{"d_model": 320, "n_head": 5, "n_kv_head": 5, "vocab_size": 32000, "norm_eps": 1e-05, "bias": "none", "tie_embeddings": false, "parallel_block": false, "init_std_up": 0.0356, "beta2": 0.98, "decay_shape": "linear", "seq_len": 2048}
Each number is 200 + 20 x the weight over its row's rms, rounded and kept within 0 to 999. Layers, rows and columns count from 0. The size before them is the row's rms in percent of the matrix's.

# down: layer 5 MLP down (transposed), 1280x320, rms 0.0333, rows 80-108, columns 0-79
# gate: layer 5 MLP gate, 1280x320, rms 0.0382, rows 81-108, columns 0-79
# up: layer 5 MLP up, 1280x320, rms 0.0376, rows 81-108, columns 0-79
down80,104,206,216,211,215,225,210,188,184,173,218,220,201,193,199,205,200,220,183,181,213,171,212,185,225,186,184,191,180,233,182,167,219,241,203,216,199,161,195,168,198,189,222,203,183,180,186,195,211,249,221,206,211,186,218,191,174,186,189,204,221,185,213,185,199,176,227,190,225,182,222,213,239,214,226,218,206,201,201,195,193
gate81,103,189,218,183,193,198,189,186,174,184,191,163,193,172,200,207,226,217,175,202,182,203,217,221,192,211,218,197,226,218,186,180,190,226,193,217,186,214,198,198,212,228,182,166,202,223,237,173,200,224,181,168,218,209,219,194,185,206,188,168,194,231,184,233,241,194,221,207,206,180,233,176,176,206,177,203,198,196,208,202,210
up81,094,210,195,223,207,195,188,208,220,208,212,201,194,165,204,198,189,188,212,168,200,173,209,183,217,183,211,215,176,211,214,216,235,217,186,198,220,221,200,196,208,193,190,211,196,161,198,219,179,167,218,211,208,188,244,193,206,212,213,231,198,188,197,184,172,188,192,224,186,213,178,223,175,176,200,193,190,180,236,176,168
down81,102,194,179,205,175,207,180,201,214,215,186,180,203,159,185,229,214,200,197,206,201,210,182,220,205,189,165,211,216,195,211,165,224,210,173,242,210,203,224,185,236,204,176,217,199,187,212,212,184,209,214,208,180,192,214,187,207,222,205,207,215,220,198,197,187,175,233,232,156,207,191,180,187,182,217,198,193,182,228,210,190
gate82,099,195,209,218,217,210,189,164,201,169,197,215,207,206,153,183,200,136,186,211,216,171,240,213,217,203,180,205,205,190,207,169,226,200,216,203,250,189,193,221,228,191,203,186,180,199,202,201,165,184,203,193,207,161,205,204,180,237,184,199,184,211,225,174,175,197,206,219,182,197,202,186,204,209,189,168,174,187,170,193,254
up82,092,177,180,162,188,157,202,211,154,234,225,172,178,202,204,241,195,206,202,233,161,243,175,196,181,217,208,203,214,202,175,202,199,209,161,201,189,249,180,179,210,192,200,215,215,193,184,178,220,209,213,233,181,207,182,220,235,178,223,190,202,202,197,220,226,165,221,196,181,198,203,221,201,229,192,204,223,209,227,199,163
down82,098,167,188,173,184,210,179,185,199,201,171,201,172,194,187,211,214,187,216,210,172,205,190,232,188,204,184,203,181,181,214,227,216,229,188,187,190,238,207,209,205,196,212,195,209,177,214,209,195,168,196,221,174,171,220,246,214,231,201,220,192,245,207,200,220,208,213,180,199,191,179,230,180,220,175,209,197,197,173,191,201
gate83,109,250,181,226,211,191,206,164,191,219,180,190,196,209,196,186,217,210,194,209,165,196,198,206,232,221,178,166,172,188,208,179,187,186,202,170,175,193,172,213,234,202,194,219,235,233,213,227,228,193,173,188,207,213,200,200,199,199,201,218,192,198,191,212,195,234,190,216,187,177,154,216,182,211,251,227,184,224,193,194,181
up83,111,170,239,196,195,207,201,215,208,180,208,225,213,208,223,196,215,182,224,178,223,216,210,202,208,184,203,209,208,190,197,210,203,193,220,215,181,158,226,207,176,232,206,187,190,154,192,178,181,212,166,202,176,208,191,219,179,180,199,217,188,221,218,191,172,226,205,186,234,201,242,177,212,205,205,202,228,151,212,223,177
down83,110,169,180,163,208,217,208,213,162,186,229,212,244,181,211,201,209,192,203,189,200,159,196,199,185,203,220,210,194,199,191,203,204,189,205,227,232,224,216,231,206,187,206,193,184,207,212,179,148,186,186,210,214,175,205,223,200,220,205,220,204,228,200,207,184,199,211,210,156,196,211,183,221,226,207,174,196,165,207,228,232
gate84,110,210,227,221,220,197,183,219,228,181,207,226,185,223,193,217,206,218,189,174,201,218,224,180,216,185,206,189,187,210,221,196,166,224,176,214,157,166,207,197,205,210,185,196,228,201,185,196,225,214,196,229,214,184,170,202,198,219,201,173,187,235,191,217,188,209,192,207,182,217,190,191,209,182,219,213,193,198,196,213,208
up84,109,184,221,221,228,223,191,221,217,201,196,181,195,184,191,206,204,207,198,143,149,208,212,184,207,251,227,222,192,190,199,197,200,214,176,208,183,212,212,207,219,215,186,173,179,217,176,196,186,202,203,207,229,172,192,206,202,234,198,182,193,240,180,227,207,222,175,173,163,230,218,197,185,200,233,185,221,182,190,210,210
down84,103,231,192,189,181,228,214,211,186,172,218,213,196,220,219,196,184,194,225,184,243,186,165,203,207,197,213,173,200,215,226,201,228,180,226,196,221,142,184,197,195,194,216,192,175,194,196,216,190,206,175,199,197,234,243,164,160,164,190,212,195,189,189,187,190,196,209,205,225,230,199,210,216,208,204,234,170,177,190,175,197
gate85,093,205,187,210,186,191,218,202,200,193,202,209,215,209,214,172,201,219,181,220,202,238,225,159,205,179,231,201,189,191,226,174,221,186,195,194,190,223,175,192,160,202,210,178,203,182,232,178,163,223,246,182,156,216,209,166,184,197,174,210,199,144,232,142,196,200,152,221,215,190,229,184,229,175,196,217,170,181,220,214,217
up85,094,194,220,170,213,227,182,205,197,250,210,178,193,188,208,170,219,166,177,210,187,155,207,228,180,187,214,202,187,214,194,218,225,253,174,214,236,168,200,197,235,212,213,207,203,227,186,208,199,225,196,212,218,215,156,228,173,225,181,198,215,219,149,184,193,198,199,202,175,219,184,191,203,193,237,204,198,205,226,178,210
down85,095,204,231,226,215,189,239,224,200,228,178,220,175,221,192,176,196,203,159,191,187,200,196,198,211,200,187,199,228,226,191,219,226,193,234,197,196,226,180,181,210,203,195,161,187,180,217,195,177,193,230,204,180,197,213,201,187,227,172,213,202,194,177,181,180,208,157,202,214,207,207,190,197,196,190,229,219,201,201,190,227
gate86,105,222,208,195,192,213,155,162,181,246,249,205,185,241,209,220,217,213,163,153,172,193,206,239,210,186,213,181,193,198,178,203,204,183,195,208,196,228,177,237,222,180,203,172,194,231,205,209,232,193,185,219,162,209,194,197,189,232,212,210,199,221,202,198,198,202,182,202,196,199,192,205,216,217,219,208,203,232,190,192,184
up86,106,188,191,201,219,179,216,204,206,185,169,229,211,169,185,186,193,192,216,221,251,210,194,189,165,224,209,221,176,210,198,192,211,221,226,194,193,200,182,222,188,201,186,191,201,178,184,197,177,204,208,199,199,181,189,157,209,175,201,190,221,183,218,219,205,209,198,200,211,190,198,190,214,189,158,165,189,215,221,211,193
down86,103,194,176,192,201,189,219,181,207,176,155,199,189,174,203,186,214,191,213,205,217,217,187,197,189,219,181,212,209,206,189,197,220,218,210,186,188,224,166,218,172,210,190,207,218,206,202,196,195,204,181,184,240,183,201,187,222,182,183,196,203,186,180,196,194,189,189,225,223,181,176,237,192,213,189,183,224,177,218,215,193
gate87,084,181,211,199,203,195,187,230,168,214,219,193,221,199,193,180,182,173,172,231,200,190,190,207,197,205,188,222,191,175,198,196,196,209,224,186,217,180,195,219,250,201,219,202,180,156,231,199,184,210,183,221,201,218,180,200,186,200,173,248,167,176,192,232,217,215,202,220,203,218,154,201,164,216,202,176,201,239,147,219,204
up87,084,160,242,214,188,177,177,178,190,180,187,213,208,229,168,197,184,188,185,188,191,237,205,212,225,166,208,244,212,191,219,193,165,184,223,200,178,185,201,212,205,166,194,216,214,218,221,200,198,206,209,239,219,155,212,204,164,183,226,221,180,205,224,182,204,226,204,231,201,198,206,188,187,203,199,193,191,240,181,211,179
down87,088,213,205,201,167,236,194,170,201,161,181,212,208,232,219,202,205,196,229,205,200,198,183,215,215,203,205,209,229,177,213,210,175,190,170,191,208,218,219,202,194,163,165,187,188,247,194,201,249,209,155,183,217,209,225,229,214,197,210,199,209,182,213,184,198,217,183,199,179,212,230,186,192,190,174,240,212,198,212,204,178
gate88,097,235,199,221,206,170,204,184,213,207,183,198,181,182,211,183,189,193,208,198,188,190,230,215,182,208,192,198,215,226,174,179,189,221,211,244,213,260,192,216,195,199,207,192,183,208,198,145,188,170,206,183,212,211,177,194,190,213,205,163,185,195,172,221,217,199,189,205,194,216,184,198,204,174,185,173,180,197,203,184,234
up88,103,171,178,194,224,209,209,219,206,179,213,175,208,185,198,197,232,217,195,227,192,194,191,203,201,217,188,221,178,249,238,191,199,184,188,209,204,197,186,191,189,172,210,212,204,208,190,214,201,188,214,204,172,220,191,170,200,234,157,209,217,180,171,189,193,194,239,187,193,176,191,229,195,210,198,231,190,201,204,215,209
down88,105,196,215,181,226,203,188,211,197,181,223,170,214,170,216,203,218,194,189,180,201,201,195,229,191,225,233,201,157,230,201,187,190,187,199,183,239,192,199,203,163,186,219,209,216,216,200,212,186,167,205,197,202,230,209,209,211,246,202,180,197,184,197,208,196,192,253,196,174,188,173,232,174,214,190,219,190,210,203,199,200
gate89,112,194,216,199,155,168,204,223,198,193,199,179,216,195,208,202,163,216,189,198,168,177,240,223,265,186,193,145,205,221,202,173,179,204,229,183,182,195,186,189,212,215,198,193,216,206,208,207,221,192,208,207,164,239,194,197,195,210,192,188,216,202,193,197,198,208,213,194,210,220,224,170,213,202,226,226,219,201,198,189,197
up89,111,195,181,227,189,195,195,223,206,211,179,194,219,198,147,175,207,192,192,225,223,199,155,208,166,174,190,218,186,191,218,193,196,186,178,183,212,194,216,178,191,199,205,176,190,195,219,210,213,215,211,197,236,212,171,188,220,182,220,229,208,164,199,138,202,141,210,217,197,181,173,221,203,202,206,193,184,178,208,238,220
down89,110,174,175,223,189,193,205,186,214,177,176,197,189,205,199,190,194,212,206,167,224,182,210,216,200,201,184,234,175,167,222,205,190,211,199,201,202,225,194,182,219,196,199,189,188,227,213,219,214,186,199,176,243,165,208,175,227,214,181,205,203,190,189,198,177,152,192,227,192,196,149,234,208,196,194,152,210,195,178,212,186
gate90,098,192,192,192,176,185,216,207,167,204,204,201,195,187,172,223,210,178,206,177,201,184,193,225,191,205,198,179,205,195,178,191,251,189,185,228,189,204,214,213,205,221,191,178,164,188,183,164,182,159,208,187,234,184,212,182,198,210,214,188,217,216,187,205,210,201,213,201,225,192,224,199,176,183,229,181,170,175,190,222,184
up90,101,175,193,198,218,200,192,169,200,194,155,185,170,206,201,190,206,199,202,228,183,212,206,166,197,247,212,222,214,206,194,220,220,220,221,168,191,188,187,219,210,183,218,189,213,194,205,180,224,193,191,202,199,177,189,208,225,208,224,178,172,231,192,210,200,208,228,228,184,188,193,186,186,216,211,229,217,238,169,197,187
down90,102,154,260,192,190,233,193,208,191,199,198,215,200,222,216,211,221,205,215,213,188,213,176,214,207,194,200,211,221,235,186,174,228,210,227,160,191,207,224,207,232,183,183,187,214,193,200,205,229,184,231,228,189,182,244,240,170,194,170,236,168,221,217,185,197,215,198,200,201,203,210,207,192,186,186,200,202,201,160,226,223
gate91,099,180,163,212,169,165,200,206,204,230,197,202,229,176,171,189,175,181,245,217,184,177,200,210,232,182,203,191,184,216,205,180,200,216,191,196,185,194,180,202,215,209,167,210,200,204,142,198,195,193,235,202,186,215,210,219,172,209,218,191,226,174,172,210,194,204,208,216,184,229,178,187,196,174,227,178,209,172,204,233,214
up91,098,174,205,183,213,184,218,200,231,190,182,176,191,185,199,192,227,215,172,182,198,210,242,206,193,228,192,218,187,217,192,179,176,193,207,203,202,222,192,207,163,189,199,190,191,207,233,188,207,175,222,208,203,221,204,175,209,205,174,175,188,197,188,234,188,191,186,169,238,185,192,178,213,195,201,142,181,195,222,224,215
down91,105,148,184,201,198,182,213,203,192,206,172,192,225,154,183,184,214,217,186,192,217,200,211,209,199,213,198,189,200,225,206,173,216,204,195,184,189,223,187,214,202,189,180,187,220,197,175,218,213,170,198,177,172,250,211,165,207,189,205,196,183,196,171,220,200,197,189,195,227,189,211,169,214,152,183,161,189,178,215,237,222
gate92,088,210,193,206,206,218,154,187,171,192,175,205,165,158,231,205,190,208,231,192,206,203,218,224,196,186,195,191,165,231,201,188,206,226,218,185,172,219,179,213,211,181,192,194,204,183,212,210,217,168,194,242,238,192,221,198,212,230,224,194,198,168,224,234,203,208,192,240,212,182,185,174,202,199,195,209,244,193,191,233,184
up92,088,201,182,182,190,168,221,192,200,171,211,189,179,187,173,213,214,241,198,229,205,198,222,180,218,217,199,229,199,189,208,231,224,202,191,224,202,193,198,208,182,213,189,198,176,194,152,200,191,185,226,198,209,194,194,165,224,186,191,188,174,216,202,212,180,189,235,161,212,232,211,188,222,198,166,186,159,202,188,225,240
down92,091,203,225,174,211,183,186,209,168,206,180,208,152,161,209,217,142,204,195,180,170,215,209,191,213,207,203,239,206,200,195,201,221,228,202,213,161,208,224,186,191,198,222,206,182,193,222,200,217,216,155,197,200,165,188,195,215,212,188,169,166,201,193,185,190,217,182,212,190,223,185,164,249,217,171,213,204,196,179,215,214
gate93,081,204,215,208,208,186,196,169,202,210,243,203,222,204,163,191,194,196,204,199,230,195,181,185,202,194,211,230,202,178,181,189,187,168,222,193,204,167,233,172,222,169,216,231,198,176,195,162,195,193,147,195,230,212,190,180,194,180,171,181,193,190,215,186,156,207,228,171,203,201,205,215,184,170,200,199,175,182,191,217,185
up93,083,192,178,179,180,202,186,204,209,191,218,217,213,212,208,216,196,179,165,205,202,176,185,217,210,192,205,202,211,181,201,182,172,192,219,214,213,199,200,214,179,222,210,198,207,217,232,185,181,188,182,217,218,178,208,195,182,205,181,180,187,216,219,237,167,176,198,183,180,229,210,191,210,183,180,192,185,190,169,212,185
down93,086,219,202,219,195,193,189,176,185,188,194,186,215,184,173,153,178,188,240,202,247,191,191,151,189,179,206,204,189,210,181,202,197,201,202,205,163,191,213,183,190,198,209,204,211,210,201,194,206,216,196,173,189,249,218,190,214,180,173,204,216,166,173,165,220,197,199,221,230,192,211,209,196,217,249,232,188,200,213,208,204
gate94,082,178,180,145,196,195,186,220,199,201,193,181,199,150,192,194,157,198,152,183,196,178,224,232,214,196,177,200,200,206,179,228,226,229,198,210,191,220,198,218,206,188,201,181,199,220,178,227,189,211,194,216,186,197,198,192,184,211,195,214,212,180,184,240,225,194,218,170,192,199,184,229,203,177,169,219,189,187,242,222,202
up94,087,171,175,198,192,174,218,196,149,202,218,215,204,156,199,213,215,192,174,216,189,219,204,227,182,195,202,203,212,229,226,190,188,189,190,207,183,190,219,202,213,189,192,188,215,184,190,191,209,235,174,201,194,209,214,170,197,193,204,168,204,192,187,181,224,221,196,207,222,173,205,214,180,155,214,201,168,190,191,206,232
down94,089,171,206,191,201,202,212,210,223,214,205,238,174,165,196,222,219,193,216,220,200,198,201,216,189,210,196,210,192,180,202,243,192,196,202,225,164,163,220,217,206,188,201,189,195,171,212,188,227,248,187,144,198,231,221,170,226,199,197,189,184,199,203,225,194,189,188,204,196,183,199,200,219,191,190,226,194,174,202,209,209
gate95,086,192,185,213,199,161,176,181,215,214,198,205,216,146,162,187,194,222,189,176,196,166,212,231,220,189,190,194,210,200,176,150,198,203,208,225,231,212,190,219,187,183,203,184,186,190,200,200,227,183,211,195,208,172,208,210,165,217,209,224,214,198,223,206,182,229,206,223,191,210,198,207,207,191,195,200,202,256,205,167,169
up95,082,204,212,182,180,189,223,236,208,206,231,171,205,179,224,215,207,198,210,235,173,203,180,193,218,199,249,190,203,237,220,241,192,233,205,185,163,206,188,201,233,193,197,200,183,251,191,210,178,191,184,200,191,181,228,197,226,213,214,193,186,200,178,194,231,146,228,201,183,211,170,196,177,222,180,192,168,178,203,225,229
down95,088,195,175,178,183,221,214,195,191,180,214,150,200,186,214,200,204,197,236,227,182,178,174,216,214,183,217,243,191,174,231,222,209,243,193,221,183,211,203,192,232,193,198,181,179,223,210,224,158,226,209,190,207,220,200,209,255,232,181,178,176,208,193,189,180,162,172,207,203,200,207,209,181,216,212,206,144,160,199,220,237
gate96,077,215,213,185,162,221,205,210,189,194,179,196,235,168,202,235,193,190,205,193,191,194,190,208,220,187,185,223,210,212,194,185,190,198,178,172,181,229,201,185,152,208,188,200,192,243,169,226,221,177,204,225,186,215,192,186,205,207,197,215,198,200,189,200,201,200,200,160,205,213,187,222,192,201,210,205,234,174,195,238,211
up96,079,231,184,200,200,202,220,200,168,174,182,225,190,177,207,202,169,210,212,191,207,215,197,211,200,195,182,194,227,190,183,203,214,191,186,177,199,194,224,211,216,201,170,195,186,212,227,222,218,190,215,196,188,222,218,181,198,212,232,189,200,207,184,219,226,241,176,197,192,175,198,220,192,230,192,201,179,193,207,227,183
down96,083,201,192,252,210,207,188,169,203,196,190,175,215,147,204,241,210,212,218,205,196,200,224,221,211,203,206,176,195,232,194,194,203,202,182,225,193,200,189,220,183,184,243,235,205,170,194,199,216,200,222,214,197,188,182,166,186,214,215,165,198,178,201,179,200,228,197,179,194,201,194,203,201,163,179,220,190,178,202,234,208
gate97,102,210,205,194,224,195,190,191,212,199,184,215,202,204,208,178,175,199,219,237,165,198,212,193,166,181,206,191,187,202,202,174,216,231,212,213,204,196,180,197,236,218,223,201,171,137,181,189,195,166,186,202,196,185,236,173,216,215,185,211,176,203,175,233,225,210,223,210,193,206,189,189,192,188,184,202,193,192,206,224,162
up97,100,183,180,181,172,203,203,202,168,201,177,207,179,170,222,218,186,234,217,219,207,178,196,236,199,190,190,185,131,214,227,189,234,198,202,217,200,205,203,214,206,238,189,179,224,220,190,231,202,194,188,211,262,219,216,212,196,180,230,224,234,184,222,199,220,186,219,218,219,171,243,217,200,219,226,197,225,207,180,179,190
down97,105,216,184,167,185,203,225,187,184,208,191,187,206,157,208,208,190,218,202,221,177,171,179,200,199,181,219,220,183,194,223,202,221,215,216,207,219,238,216,215,185,239,170,196,194,192,200,236,207,231,209,222,238,192,229,195,196,191,214,244,201,198,226,223,234,200,178,214,224,169,216,189,199,196,186,185,223,225,164,181,181
gate98,099,244,207,226,233,216,230,195,206,213,202,171,174,195,220,180,203,197,203,239,171,208,185,168,183,211,202,210,229,218,218,195,152,161,197,166,200,177,184,195,183,203,205,199,197,221,236,159,208,227,150,190,221,200,198,197,233,192,208,233,193,179,197,185,243,203,180,193,208,207,198,194,224,225,180,216,202,220,219,211,191
up98,099,180,216,170,209,174,197,214,204,157,211,188,168,171,210,180,208,188,173,198,193,193,216,185,247,216,247,224,189,200,225,209,208,177,203,202,214,194,164,205,221,181,193,193,204,190,172,194,206,167,200,197,182,190,193,231,187,203,195,202,216,186,239,205,226,195,197,197,193,188,207,260,152,170,173,186,201,178,202,210,206
down98,100,192,209,196,153,174,215,207,188,191,208,231,207,190,166,223,250,196,201,225,245,178,215,232,197,198,196,205,153,222,175,181,232,237,186,203,237,215,222,201,212,159,185,226,211,197,182,212,194,153,214,226,212,209,198,202,160,229,207,188,186,222,210,231,173,200,220,202,200,163,212,198,168,175,204,159,173,204,211,183,218
gate99,091,198,197,198,201,149,207,184,223,203,202,208,189,222,253,183,179,194,219,237,227,194,234,209,190,225,201,195,198,215,175,180,216,204,214,215,205,212,172,212,190,218,196,177,196,194,223,237,190,192,196,205,220,208,188,174,208,214,226,190,198,203,209,213,194,188,217,200,221,200,215,181,226,210,175,201,165,200,209,192,177
up99,092,193,184,199,187,224,193,205,188,224,236,206,204,201,201,196,193,207,199,186,203,181,203,196,223,167,203,184,213,210,202,170,206,199,191,223,191,234,174,248,181,233,207,227,185,189,208,218,212,173,211,167,220,162,169,189,223,192,221,248,207,225,204,209,199,224,179,180,197,236,218,224,186,183,210,211,198,224,194,203,202
down99,097,210,205,198,191,193,224,196,200,220,229,213,188,230,192,196,220,214,212,204,197,194,199,200,186,214,189,185,202,192,175,176,181,183,200,193,173,217,201,205,188,222,197,218,158,182,198,182,197,196,185,181,201,136,205,192,215,214,209,219,226,204,204,196,192,179,217,193,187,198,188,237,230,197,186,233,202,218,195,206,206
gate100,108,185,202,236,205,183,186,198,210,200,197,228,225,196,174,179,173,195,213,224,217,183,177,210,200,174,168,156,198,207,213,175,204,188,241,186,208,203,183,243,199,188,214,233,211,200,167,210,196,170,216,190,219,202,200,199,201,187,208,230,224,227,217,167,202,212,211,165,218,180,220,225,170,237,182,221,198,189,223,209,194
up100,107,207,221,195,203,142,195,214,161,246,178,219,213,190,175,199,212,173,179,195,169,206,152,213,221,179,223,183,190,169,221,229,190,210,206,176,211,203,203,206,258,197,204,197,171,203,185,220,227,183,198,198,259,185,194,184,197,201,201,187,199,203,202,195,208,236,169,196,238,195,246,208,175,184,190,208,186,196,217,205,193
down100,110,219,202,205,176,205,228,211,174,208,193,239,203,244,197,209,193,191,199,172,221,216,205,223,192,194,216,198,168,197,224,236,220,176,192,183,182,197,202,143,186,204,210,209,179,219,196,215,205,197,221,184,184,217,175,179,172,215,192,168,201,183,241,160,188,239,193,197,227,184,211,203,186,229,209,186,162,199,173,180,206
gate101,117,207,210,215,192,175,173,192,231,188,229,218,198,220,207,191,157,167,184,205,192,205,243,196,226,139,178,224,216,156,207,215,215,221,185,185,207,243,202,204,195,211,204,228,225,248,182,201,221,172,195,192,198,142,199,214,172,227,215,185,200,216,222,200,176,221,209,218,206,185,185,212,200,252,191,183,187,193,189,211,214
up101,119,176,176,181,184,191,187,186,162,225,180,175,211,172,194,194,217,227,200,232,192,182,155,224,206,200,195,200,218,217,186,208,193,221,214,242,226,213,199,201,203,204,184,185,196,168,223,189,159,229,219,198,198,185,202,226,198,233,175,192,182,202,162,216,220,190,217,173,174,200,178,214,218,179,214,196,211,225,224,217,201
down101,112,193,183,200,158,169,191,180,213,205,193,182,210,201,197,178,174,168,182,234,195,201,206,208,210,153,194,235,228,162,197,204,224,242,192,192,238,264,180,215,190,225,221,215,227,227,186,193,215,161,187,182,201,154,201,225,207,243,211,162,190,222,207,208,184,187,190,215,202,174,194,224,196,226,205,187,187,202,202,211,203
gate102,110,175,235,197,195,191,229,195,180,226,189,174,222,216,179,175,220,173,199,166,168,204,186,196,169,212,247,217,196,179,189,221,252,219,200,190,212,207,204,208,198,217,193,197,201,216,214,184,177,183,168,183,213,158,201,253,209,242,187,183,186,204,228,198,207,194,194,194,194,194,229,191,191,187,231,206,234,216,201,214,160
up102,111,213,187,217,194,203,178,187,210,173,189,211,168,174,234,237,164,211,195,199,211,214,235,234,215,222,149,186,210,210,186,228,189,190,221,206,173,246,189,203,228,208,200,194,181,206,192,194,216,194,237,213,180,213,215,178,214,205,228,191,220,198,181,178,192,205,199,192,182,165,189,196,198,215,209,157,174,207,190,214,220
down102,107,166,223,173,194,209,210,210,218,222,196,171,209,236,165,177,188,194,217,221,168,174,189,169,172,206,219,207,182,193,197,201,261,238,196,196,209,245,192,174,191,212,187,190,187,183,198,191,186,219,194,192,211,179,221,233,230,244,206,176,198,178,196,163,229,194,226,211,170,196,204,180,216,160,213,215,184,221,220,190,195
gate103,105,179,197,229,214,174,189,213,187,181,230,219,188,170,193,217,227,191,221,188,208,150,198,204,178,219,217,214,209,202,223,199,217,182,166,199,208,225,217,205,186,220,214,202,168,157,190,181,222,221,191,246,208,172,239,203,188,211,195,173,174,193,226,182,198,202,213,215,166,177,177,193,178,228,212,184,165,198,232,195,177
up103,099,207,180,179,190,226,209,186,218,218,160,161,195,200,232,189,164,192,224,192,219,222,240,196,195,227,180,185,200,243,173,209,228,227,202,227,203,234,182,212,254,227,187,160,201,234,204,212,168,173,182,160,191,204,191,225,202,254,226,206,222,202,164,186,174,183,151,186,225,230,211,236,212,180,177,222,230,165,211,219,200
down103,106,167,211,195,241,202,220,183,185,122,234,210,236,192,206,199,199,187,195,237,200,186,180,211,202,197,203,176,188,177,212,196,191,205,182,200,235,224,245,200,204,203,201,220,198,185,218,205,232,233,196,216,199,197,196,182,191,196,174,190,204,173,220,161,211,222,175,217,201,179,192,183,206,179,171,179,206,195,221,206,202
gate104,098,157,186,196,178,240,222,222,221,183,186,170,205,199,189,229,217,173,185,207,211,205,165,205,197,207,207,206,238,209,152,199,190,221,174,226,204,225,198,190,211,166,206,193,184,207,218,189,206,191,218,205,191,211,193,178,230,200,184,203,184,238,208,217,221,180,203,185,191,232,188,206,180,196,232,215,215,214,198,225,168
up104,103,179,160,214,185,166,182,234,226,179,200,194,233,189,215,220,212,189,216,196,192,222,220,196,198,226,185,188,184,207,210,216,220,215,189,186,242,217,190,212,207,225,181,192,191,201,226,186,186,192,205,192,226,219,202,223,162,186,193,208,242,207,200,182,210,230,200,223,216,201,226,217,196,227,200,165,184,209,188,216,171
down104,105,186,200,192,205,219,198,216,184,203,174,196,211,210,209,252,182,200,196,203,195,213,198,217,197,186,206,211,223,221,209,218,186,211,203,216,205,221,196,175,201,187,164,229,195,186,212,220,210,239,198,179,196,174,153,189,185,204,194,202,181,223,176,168,190,185,201,199,199,194,171,188,183,190,231,148,205,251,175,198,211
gate105,101,181,207,192,185,222,229,184,204,184,226,226,196,181,218,213,180,205,199,200,211,218,215,170,171,220,189,201,198,194,238,213,205,188,192,167,197,234,193,213,192,181,240,215,207,176,219,220,219,193,199,217,214,203,220,238,201,198,228,183,215,196,199,194,198,185,175,173,204,196,198,196,171,202,171,165,207,188,204,242,209
up105,103,203,219,156,211,203,217,196,198,207,196,214,191,181,221,207,178,187,216,183,225,236,187,188,205,224,158,186,171,214,217,217,170,183,207,171,196,213,169,198,202,181,230,216,235,200,239,200,217,178,184,175,160,228,182,215,188,179,200,199,213,198,246,172,175,177,177,175,219,203,209,182,210,168,162,153,192,186,180,196,200
down105,106,224,172,226,206,218,223,195,176,178,184,217,207,220,196,215,189,214,228,161,172,185,180,208,232,177,216,175,193,200,172,220,208,223,195,211,195,133,196,179,181,182,203,172,189,210,186,231,190,214,196,215,196,192,203,176,178,189,194,218,215,197,210,195,198,208,233,195,214,185,188,213,216,199,230,229,242,181,229,215,218
gate106,101,218,225,222,201,178,214,187,209,204,161,214,171,218,243,194,211,240,200,221,187,247,203,186,185,228,182,190,234,225,176,190,202,226,184,241,202,199,178,165,205,201,187,160,229,185,237,163,224,218,234,243,205,213,220,190,209,223,223,212,162,168,225,199,216,198,201,253,225,168,194,188,161,177,186,213,187,227,183,194,191
up106,099,212,234,228,207,188,194,225,181,188,173,244,177,194,229,177,225,202,216,188,240,211,190,199,190,189,199,194,199,193,193,218,206,200,230,216,222,171,177,224,182,195,220,204,242,200,214,218,186,214,199,203,217,209,204,221,210,188,209,206,182,204,216,201,176,216,216,201,212,175,201,213,217,211,210,211,212,225,227,156,172
down106,098,220,228,203,229,199,182,238,248,226,195,200,217,186,189,187,211,169,225,217,214,210,214,191,222,157,193,188,194,178,175,215,185,178,199,207,220,160,190,233,165,195,204,209,210,212,199,213,206,208,221,193,222,244,189,174,198,182,208,214,196,167,190,207,169,187,196,187,196,193,210,236,217,212,197,215,198,210,206,217,185
gate107,096,200,161,204,240,215,190,199,217,214,185,172,199,190,173,195,203,190,229,191,210,158,189,219,216,237,164,211,237,197,222,204,240,180,239,226,214,194,199,225,206,226,215,227,175,233,190,188,218,191,168,190,209,184,220,184,245,188,201,206,210,154,187,209,221,202,184,179,187,180,204,193,177,228,212,207,210,176,197,207,198
up107,094,191,181,210,207,151,194,210,181,216,210,189,204,212,203,224,211,208,211,231,174,204,183,204,172,205,205,197,236,212,199,177,176,217,191,177,188,240,210,193,204,215,214,199,187,194,212,198,181,199,195,204,191,239,225,187,230,198,221,177,185,190,194,214,221,192,227,175,199,203,181,214,210,198,179,194,164,219,227,206,197
down107,101,197,195,190,209,195,178,186,223,233,213,220,190,214,214,203,221,227,205,217,238,222,175,216,182,198,234,164,224,205,228,188,228,188,177,190,176,177,217,207,215,194,190,207,205,180,194,186,243,199,174,183,166,208,202,189,184,205,164,215,211,147,195,189,207,216,169,202,198,215,198,214,191,203,206,206,202,199,208,234,193
gate108,083,202,199,213,212,181,190,212,161,180,196,180,200,173,165,217,183,260,186,149,192,225,231,196,173,197,211,208,203,232,219,185,180,189,168,197,242,206,168,218,224,194,206,187,196,198,184,222,170,194,181,210,194,174,227,217,206,182,201,192,198,181,182,178,207,160,184,186,203,160,200,206,196,184,182,207,209,203,238,176,242
up108,084,215,164,188,200,193,221,197,176,216,251,188,201,209,214,163,182,143,214,222,185,169,216,220,219,231,217,188,211,168,180,207,183,198,250,197,193,215,191,233,193,198,210,153,162,198,237,164,205,185,204,222,191,197,202,220,195,209,205,185,234,208,213,199,179,193,172,204,206,238,217,211,229,208,216,180,221,199,203,195,197
down108,084,217,202,210,201,172,186,193,163,194,183,206,217,172,228,210,171,240,216,175,217,204,195,200,196,214,205,243,187,191,201,219,224,233,155,177,203,247,209,219,190,203,160,191,184,228,182,195,206,218,195,217,183,191,199,214,207,190,204,213,212,177,185,207,191,194,224,200,172,198,193,201,188,176,182,156,189,192,210,217,191